Each number is 128 + 32 x the weight over its row's rms, rounded and kept within 0 to 255. Layers, rows and columns count from 0. The size above them is the row's rms in percent of the matrix's.

# layer 5 attention value, 64x64, rms 0.0792, rows 0-63, columns 0-63
size [109 115 108 114 117 104 115 113 108 112 107 110 119 117 110 106 121 113 126 121 116 110 122  99 112 119 111 120 119 121 111 102  83  80  89  91  87  88  90  72  92  77  88  92  92  82  86  75  78  91  80  85  86  81  90  88  88  74  91  75  72  80  87  82]
[[106 176 147 106 140 116  94 128 164  95  88 111 106 120 165 108 147 110 151 138 125 148 146 113  82 144 134 127 105  65 172 126  38 126 162 178 145 120 128 150  53 115 128  95 122 125 129  88 105 186 139 159 114 108 109 130 143 157  73  93  44 179 104 107]
 [114  76 161  92 123 129 168 116 148  90 125 111 108 169 136 226 151 136 104 168 178 114 143 151 151 106 139 111 115 196 161 116 107 121  81  92 127 121 129 117 148 128 174 108 123 144  94 122 110 156  21 188 157 104 132 129  90 149 126 116 172 130 152 132]
 [169 131 171 143 149 101 148 138 167 108  55 132 127  70 155  91 134 152 110 153 117 139 115 148 147 152 140 159  84 106 130  79 183 186 131 159 133 185 112 141 188 144 104 152 163 113 125 168 154 100 158  83 116 175 169 118 156  65 175 159 120 142 132  80]
 [125 105 118 146 120 171 145 134 104 121 118 108 126  92 112 113  97 106 163 141 112  54 115 151  94 158  94  57 106 141 205 121  77  95 155  33 143 114  80 101 104 111 135 129  95 167  80  95 126  99 121 115 171 132 163 113 123 191 108 155 163 137 117 103]
 [189 136 125 100 124 127  87 146 102 150 130 112 103 152 152 106 139  42 148 142 139 122 132 109 116 113 140 147  95 170 155  49 135  74 139  75  91 106  85 107 199 156 102 170 127 149 144 144 131 145  89 105 126 138 179 122 111 186 128 103 163 179 160 180]
 [185 120 143 124 149  73 140 147 156 156  93 158 153  86 147 171 132 132 142 101 103 179  93 124 122 193 102 165 109 105  95 131 100 165 143 152  60 161 135 130 111 177 148 122 156 131  95 102 145 169 118 185 183 109 131 123 173 185  94  78 132 172  85 142]
 [175 182  95  93 195 118 153 121 121 110 126 172 194 120 175 134 117 172 160  92 159 130 111 125 108 151 128 102 179 148 186  90  93 125 137 147 127 107 166 134  86 153 193 160 106 129  84 124 174 123 108 115 119 123 116 151  63 119 153 132  75 156  83 158]
 [ 57  97 100 122 111 151 136 127 125 150 128 125 223 181 103 132 132 186 123  87 128 127 106 131 100  95 104 184  97 156  97 120 112 138 157 132 136  65 117 157 120 133 123 149 138 185 132 146 188 141 123 176 175 121 117 133  94  86  80 151 133 143 190  83]
 [ 85 179 114 160  51 153  68 118  85  71 125 130 106 174  95 147 167 166 113  98 113 138 120 160 171 134 111 154 104 102 154 114 175 173 128 104 116 128  88 148 105 141  82  48  93 130  93 148 113 115  76 157 139 110 136 102 108 145 143  77 102 134  90 118]
 [152 163 144  98 102 101 142 121  99 122 172 107 125 163  95  68 105 178 183 105 128 145 152 102  99 102 105  87 135 145 122 176 130 126 110  60 155 106 121 108 183 107 168 126 130 148  99  47 140 131 154  43 166 138 106 127 150  68 161 111 105 135  91 140]
 [125 147 108 128 100 116  53 142 141 102 138 105  75 146 198 103 138 139 166 132 112 104 149 122 106 178 100 168 164 101  78 125 130  78 127 100 154  96 150 150 159  89 158 107  91 123 119 187 160 219 124 149 119 108 145 158  65 133 151 103 125 146 122  71]
 [174 151 153 108  73 159 144 116  66 129 134 105 156 177 204 100  92 122 173 180 143 140  88 140 106 130 110 160 126 124 143 112 151  68  86 166  67 150 130 154 102 132 139 154  93 185 112 116 136 126 114  73 134 160 133 160 204 132 112 105  91 126 149 140]
 [133 151 140 135 183 132 103 121 128 199  87 139 124  80  50 152 140 151 133 160 135 115 193 153 129 102 129 119 122 100 117  86 134 169  99  95 152 138 142 173 142 109  98 125 133 107  79 155 118 138 121 163 136 111  63 122  74 105  88  64 142 171 105 202]
 [163 169  78 150 159 128 159 126 146 151 159 123 125 106 217 115 152 148 102 141 112 111 102 164 145 156 123  95 191 145 140 148 174 103 156 123 161 189 111 134 118  85 164 170  97 153 130 157 198  65 166  99 115  89 161 160 160 120 168 148 109 165 123 144]
 [ 80 101 148 116  94  74 117 118 159 100 169 107 120 100  91  76  64 163 159 128 128 133 149 149 111 121 187 125 186 151 162 135 167  74 161 148 157 217  99 115 135 119 165 137 128 122  99 122 149 142 146 151 138 121  86 124 178 111 168  80 106 111  71 109]
 [ 54 135  94 181 106 137 148 116 143 137 109 116 155 132 109 146 164 159 132 154 147  79  93 160 133 144  92  84 146  39 103  87 202 126 110 197 139 148 128 130 166  89  86 165  87 147 200 174 144 162 129 105 144 116 144 121 143 123 122 120 122 101 107 137]
 [ 74 184 176 147  88  95 165 151 152 146 183 173  91 121 113 178 148  86 123 125  86  98 124 119  93  93 131 128 156 102 132 121 139 175 112  51 140 113 108 150 178 134  96 202  96 153 182 157 116 114 167 129 107 134 104 163 111 128 157 115  99 144 177 128]
 [105 123 164 133 133 143 197 127 133  96  65 109 160 149 188 155 106  56 120 150 128 129 109 135  91  88 154 147  74 152 138  52 138  79 132 127 129  75 174 131 131 141  67  90 151 183 117 174 120 132 139 156 101 154 167 153 153 135 158 129 147  87 147 126]
 [143 150 126 109 163 154 147 140 100 126 108  96 133 109 144 219 126  85  92 133 126  99  81 152 177 137 144  96 173  76 139 112 134 187 149 108 116 143 150  50  98  90 151 188 175 142 127 176 141 135 103  98  93  84 160 153 158 137 118 140 129 128  71 170]
 [129 122 106 166 148  92  83 130 121  66 154 104 140 173 114 104 142 151 115 190 164  73 191 102 156  89 125 178  79 190 137  91 117  86 127 144 118 127 132 114 169 145 120 152  74 126 127 143  78 160 172 103  95 127 155 156 129 165 110 159 168  72 100 109]
 [ 80  82 134 124 113 139 142 102 141 136 151 149 161  99 124 121 190 188 133  83 165 129  78 124 125 137 129 131 172 156 187 149 142 188 162 172  68 172 145 111  62 149  79 117 114 161 104 120  70 113 103 168 148 110 162 128 143 135 109 132 137 155  88  69]
 [167 202 151 149 185 183 105 138 143 146 125 139  84 144  87  85 144 114 155  75 179 105 149  87 120 175  81 171 157 147 143 101 102 156  89 187 122 104  95 145 180 109 140 116 135 181 153 141 166 105 122  87 126 131 148 119 159 171 144  83 113 142  93 118]
 [104 102 175 129  99 110 117 112 100 184 167 139 171 157 115 142 132 108  98 147  79  56 153 141  99 125 129 170 177 108 203 105 162 127 140 130 102 134 165 144 200 165 118 102  71 109 107 111 146 125 141  93 177  97 110  85 141 131 130 114 195 154  97 162]
 [ 97 180 139  74 205 119  96 119 103 128 170  75 134  85 167 153  95 130 119 134 145  62 121 137  96 119 118  61 117 153  61 127 155 127  61 118  91  90  70 120  93 136 131 184 161 126  94 132 158 105 137 125  91 119 138 154 133 118 126  92  93 153 124 115]
 [ 83 105 103 140 166 116 146 139 146  63 185 136 104  99 110 146 128 143 117 100 132 121 128 121 131 170 154 138 110 128 105 109 136  79 100 132 168  43 119  99  90 119 136 199 128 109  62  78  90 100 155 139 104  83 124 173  88 153  65 128 183 141 109 159]
 [ 98 123 152 133 172 117  71 124 159 157 150 142 196 169  84  87 132  83  76 136 172 121 178 119 133 149 131 132 158 154 100  70 113 120 135 128 113 174 113 110 122 138 113 177  93 104 159  79 186  94 145 125 139 128 124 163  51  89 120  81 168 109  99 100]
 [122 104 144 124  92  99 178 140 101 146 109 135  83 160 187 194 148 176 169 158 174 111 176 106  86 121 141 132 115 102 128 146 110 149 154 168 137 111 114 147 116 142 123 169 136 185 110 176 177 119 183 211 143 149 116 106 103 106 189 123 101 166 157 133]
 [115 118  96 125 139 156 146 122  62 131 101 176 126 135  91 103 148 160  83 101 160  94  64 143 103 102 116  96 109 117 106 112 117 101 118 111  70  82  80 172 118  86 123 159  99 196 148  94  97 131  75 111 139 146 173  99 128  65  90 109 161 146  69 117]
 [128 147 140 127 134 171 135 124  83 149 149 129 108 116  89 148 147 114 199  74 103 135 131 123 192 116  64  79 169 158 171 157 103 116 100 137 156 170 119 119 134 132 166 114 148 171 226 101 168 201 124 119 119  98 109 162 137 127 139 172 128 141  85 124]
 [150 107 107 148 112 171 151 104 163 102 189 145 133 144 155 157 153 116 111 129 138 133  93 135 108 101  76 153 123  86 140 123 160  77 172 148  94  76  78 112 146  87 155 112  84 173 143 156  90 127 161 119 125 106 142 138 119 149 100 137 104  91 162   3]
 [156  82 166 148 118 130 123 109 171 159 115 111 149 180  84 126 191 147 113 161  84 100 123 145 160 164 156 100  73 124 111  86 104 135 210 101 181 131 123 114 125 165 116  80 107 109  71 180 109 102 158  61 134 124 104  98 157 124 134 114 106 118  78 105]
 [125  58 166 105 131 125 178 138 127 138 105 160 131  83  79 154 102 177 124 113 158 126 132 117 118  49 184 114 138 142 166 106 156  99  85 151 103 169 113 131 104 154 133  98 167  98 211 170 145  92 109 109 143 111 100 152 135 145 163 176 139 139 100  63]
 [200 105 126 127 135 144  83 134  92 121  80 133 143 215 122  61  90 110 128 140 114 117 118 176 147  62 137 167 116 101 187  93  91  96 164 103 151 144 116 178 126  87 152 135 126 124 150  96 111 124 161  88 185 158 155  99 111 128 111 142 180 120 107 155]
 [162 145 125 176 129 140 135 129  88 108 103  70 182 142 141 131 191 150 140 166  88 176 115 125 141 140  89  74  83 129 114 105 142 158 152 119 181 156 169 123 193 101  79 139  90 151 164  71 179 133 196 169 142 106 131  91 143 147 112 141 108 125 140 159]
 [117 122 134 173 129 146 106 141 144 126 125 156 153 166 124  80 138 174 204 109 120  80 142 133  91 188 137 170  99 119  85 163  78 167 114 161 117 150 114 139 128 150  65 121 142 111 195 136 180 133  63 151 127 144  80 117  96 118 102 154 173  61 122 123]
 [151 178 119 107 102  87 157 151 103 127 170 147 125  78 113 109 145 120 167 119 172  68 103  83 124 126 149 138  79  85 102 133  72 128  91  70 157 110 150 133 158 160 126 151 127 184  94  86 184 142 105 207 120 138  89  93 127 138  64 129  99 107 122 140]
 [135 147 155  97 178 108 124 116 134 107 132 123 180  74  99 119 108 125 158  64 119 117 113 130 107 125 121 141 114 204 182 132 101 161 156 162 142 174 108 137 165 199 170 160 128 136 177 176 128 122 230  96 112 128 144 108 167 133 128 135 171 136  99 104]
 [161 113 169 162 139 133 115 127 144 131 157 127  89 128 105  92 106 109 100 208 124 134 129 148 102 106  81 115 175 133 110 101  48 101  85 142 118  97 182 142 147 148 187 157 102 111 163  75 113 217 162  97 131 146 144 142  72 114 110  82 133 155 111 128]
 [110 165 171 142  91 102 127 115 146 110 108 127  97 149  72 150  94 126 163 137 115 139  91 136 117 178 142 118 126 115 166 155 188 102 147 138 144  64  94  96 177 134 152 120 158 198 123 141 208  55 117 123 197 131 116 185 131 176 112 133 130 109 140 111]
 [145 152 113 155 151 117 195 155 114 197 153  91 107 109 120 147 125 101 168 103  84  98 126 118 140 147 160 114  81 175  83 146 171  77 111 121 180  49 126 178 119 123 100 137 138 147 135 137 132 106 182  95 121 136 103 133 147 163 130  81 135 174 203 103]
 [101 132  97 128  87  92 164 126 120 151  78 146 133  98  84 113  86 107 123 110 153 141 164  94 106 153 107 189 119 142 160  84 108  65 149 138 138 192 166 149 105 150 104 118  78 157 127 125 128 113  77 133 115 125 139 109 179 127  64 147 163 182 142  39]
 [131  75 148  97 112 175  99 101 166 165 142 105 169  73 158 100 117  92 145 101 192 109 155 112 127 117 103 110  88  98 164 113 166 121 106 128 109 133 137 136 124  94 175  79 127 182 188 120 114 165 127 111  77 116 120 134 156 117 102  84 114  56 135  50]
 [137 145 164 130 120 162 126 102 165  66 135 166 177 159  92  71 171 161 136 176 149 134  91 145  89  96 144  80 110  85 146 130 143 115 139 157 117  53 112 149 116 101 134 150 105 118  68  96 119 147 128 158  93 121 119 137 105 149  93 111 132 185 170 215]
 [103 122  78  88 121 163 178 143 126 155 125 147 138 126  87  91  91 159 109 122 158  69  71 110 130 125 170 156 117 144  91 153  84 173 127 114 129 139 100 106 177 150 155 203 131 135 153 104 102 104 159  98 143  94 106 105  33 139 183 162  86 138 145 125]
 [123 161 125  88  84 178 122 105  89  53 181 159 107 117 116 115 145 117 103 154 160  70 159 131 129 115  85 117 125  36 138 134 122 173 145 132 144 137 104 150 144 133 162 140 150 178  89 158 149 176  68 124  53  91 112 126 159 111  95 109 117 151 151 119]
 [118 146 141 127 113  81 118 166 112 134 175 133  83 138 161  72 160 109  93 149 154 157 102  72 118 116 157 222 202 139 172 170 168 158 147  65 133 173 119 151 157 152 140 100  93 112 151 106 129  74 121  87 119 110 146 153 101 122 152 113 140 173 103 138]
 [108 158 155 139 116 146 159 127 169 176 131 145 177 126 193 151 112 143 133 166  68 183 125 191 172 195 128 188 150 127 156  97 169  84 123  94 100  80 149 144 170 150 124 143 150  86 160 159 122 128  87  93 186 130 138 114 155 152 159 136 142 155 134 150]
 [129  82 138 106 125 178  84 106  72 154 125 139 125  68 134 167 126 133 142 101 136 155 115 150 121 172 181 157 107 178 151 128 141 124 165 177 175 203  69 169 139 152 130 145 104 159 158  65 123 100 104 112 158 165 100 154 121 148 166  74  83 128 133 152]
 [ 88 150 115 161 142 184 125 104 121 148 134 124  49 132 137  85 176 118 140 136 200 175 136 160 109 131 154 131 102 140 141 109 117 111  92  77 143  82 138  98 105  39 169 149  92 116  66 130 123 141  57 141 135 157 145  96 137 158 115 148 156  86 152 104]
 [ 87 188 161 116 161  98 108 131 137 164 130 102 133 126 168 156 106 114 133 135 121 149 156 152  57  95 126  96 150 160  99 130 163  34  75  92  95 129  99 152 132 150 111 147 118 118  96 164 171  72 172 169  77 127 162 149 111 100 140  69  87 153 120 123]
 [ 81 123 160 106  85  93 141 128 129  72 150 103  76  89 151 138 118 178 103 140 122 105  96 127 146 157 126 135 149 119 148 181 128  90 118 140 151 152 142  92 120  69 101 170 136 152 168 139  99  60 104  97  87  98 131 182  85 175 105  85 196 118 180 112]
 [143 139 110 176 180 131 155 151 147  45 151 169 128 108 169 162 100 187 183  82 109 152 116 115 157 154 112  81 131 182 124 154  95 145 119  89 130 150 105 118 135  88 129 167 155 168 114  91 167 151 137 170 133 113 108 211 156 172 153 100 141 144 108 124]
 [173 167  71 140 130 102 116 152 168 136  78 145 137 159 155 151 132  90 117 118 115 131  87  95 186 138 144 120 146 136 186 171  58 153 157 121 167 174  83 130  83 130 164 111 147  89 146 126 104 116 142 115  29 133 153 169 111  92 134  97 147 116 167  99]
 [184 166  42 116 145  91 109 151  87 143 126 117 156 155 172 113 145 130 124  82 137 151 128 106 159 115 129  98 143 159  76 120 185 189 101 149  71 102 127 159 126 128 135  74  73 142 119 179 112 132 104  56 129  88 133 139 152 137 134  79 132 159 108  92]
 [172 159  92 108 219 113 132 128 144 154 190 134 154 139 132 163 134 120  95 136 124 107  95 137 158 132 168 157 179 100 147 110  88 136  53 127 120 127 110 138 133 100 124  80 149  91 165  96 204 114 119  95 163 111 169 133 125  71  90 168 157 110 177 126]
 [149 112 108 119 158 151 120 139 103 128 117 155 149  80 146  51 117 109 110 118 134  38 148 100 100 106 128 148 110  94 130  99 109 239 135 162 137 124 121 165 141  49 124 136 104 120  93 101 115 149 104 143 154 124 118 116 135 138  83 123 184  67 154  89]
 [182  72 103  67 121 128  68 142 175 152 126 110 136 130 117 192 135 179 118 164 136 114 164 147 128 134 178 167  82 191 136 128 104 138 157  97 145  94 158 159 192 128 158 183 116 125  97 147 170 113  96  82  82 121 122 175  94 124 104 148 142 103 130 134]
 [ 83 143 128 121 119 131 111 130 109 101  95 103 131 140  56 132  76 143 153 200 152 162 150 144 147 148 172 156 117 141 113 126 170 143 144 199 163 138 112  87 169  58 158 123 102  78  94 186 141 146 140 167 150 142 177 142 125 145 121  56  76 118 124 129]
 [ 99 117  92 177 135 119 119 138  91 129 105 137  64 158  85  96 135 157 142 156 116  87 163 123 178 154  50 139 110  70 189  90 162  92 117 161 123 122 135 175 171 141  53 154  79 107 166 127 130 132 113 174 130 136 110 112 108 148 161 110  98  92  97 148]
 [153 150 168  65 143 141 178 147  91  83 136 128 113 130 166 142 126 110 162 172 111 117 180  93 101 142 147 147  69 196 170 127 133  86  95 140 152 154 136 179 173 139 164 101 130 142 155 171  94  93  88 162 137 134 168 129 168 129 118 141  88 200 167 128]
 [194  78 130 126  61 170 168 151 136 160 188 145 120  85 141  96  91 128 140 126 137 130 150  97 107 140 172 114 137  92 150 100 159 157 139 123  74 146 146  85 133 143 113 209  83 107  90  94 172 170 104 146 136 174 142 162 102 105 149 129 139 160 183 146]
 [129 141 129 155 131 160 153 107 145 147 126 140 140 103 141 128  46 118 146 100  61 182 125 142 169  77 202 168 122 176 151 153  85 157  85  68 106 111 132 188 208 118 145 116 170 132 101 138 127  73 133 132  98 135 151 136 137 127 149 123 107  82 122 103]
 [ 99 118 120 135 109 198 140 102  99 103 123  73 112  78 146 145 160 167 100 197 109 131 108 135 124 129 129  82 169 158 182 162 125 134 148 114 146  73  77 114 160 106 138 124  91 190 113 128  81 133 146 168  88  97 131 139 161 200  80  88 137 146 162 150]
 [153 164 138 161 110 166 120 121 108  92 139 130 131 183 128 142 125 116 101 164 110  80  81  97  84  70 171 139 114 129  99 153 165 134 170  62 101 157 139 155 169 115 111 119 114  65 180 150 100 157 119  67  87 167 143  73 171 134 120 142  61 115 150 136]]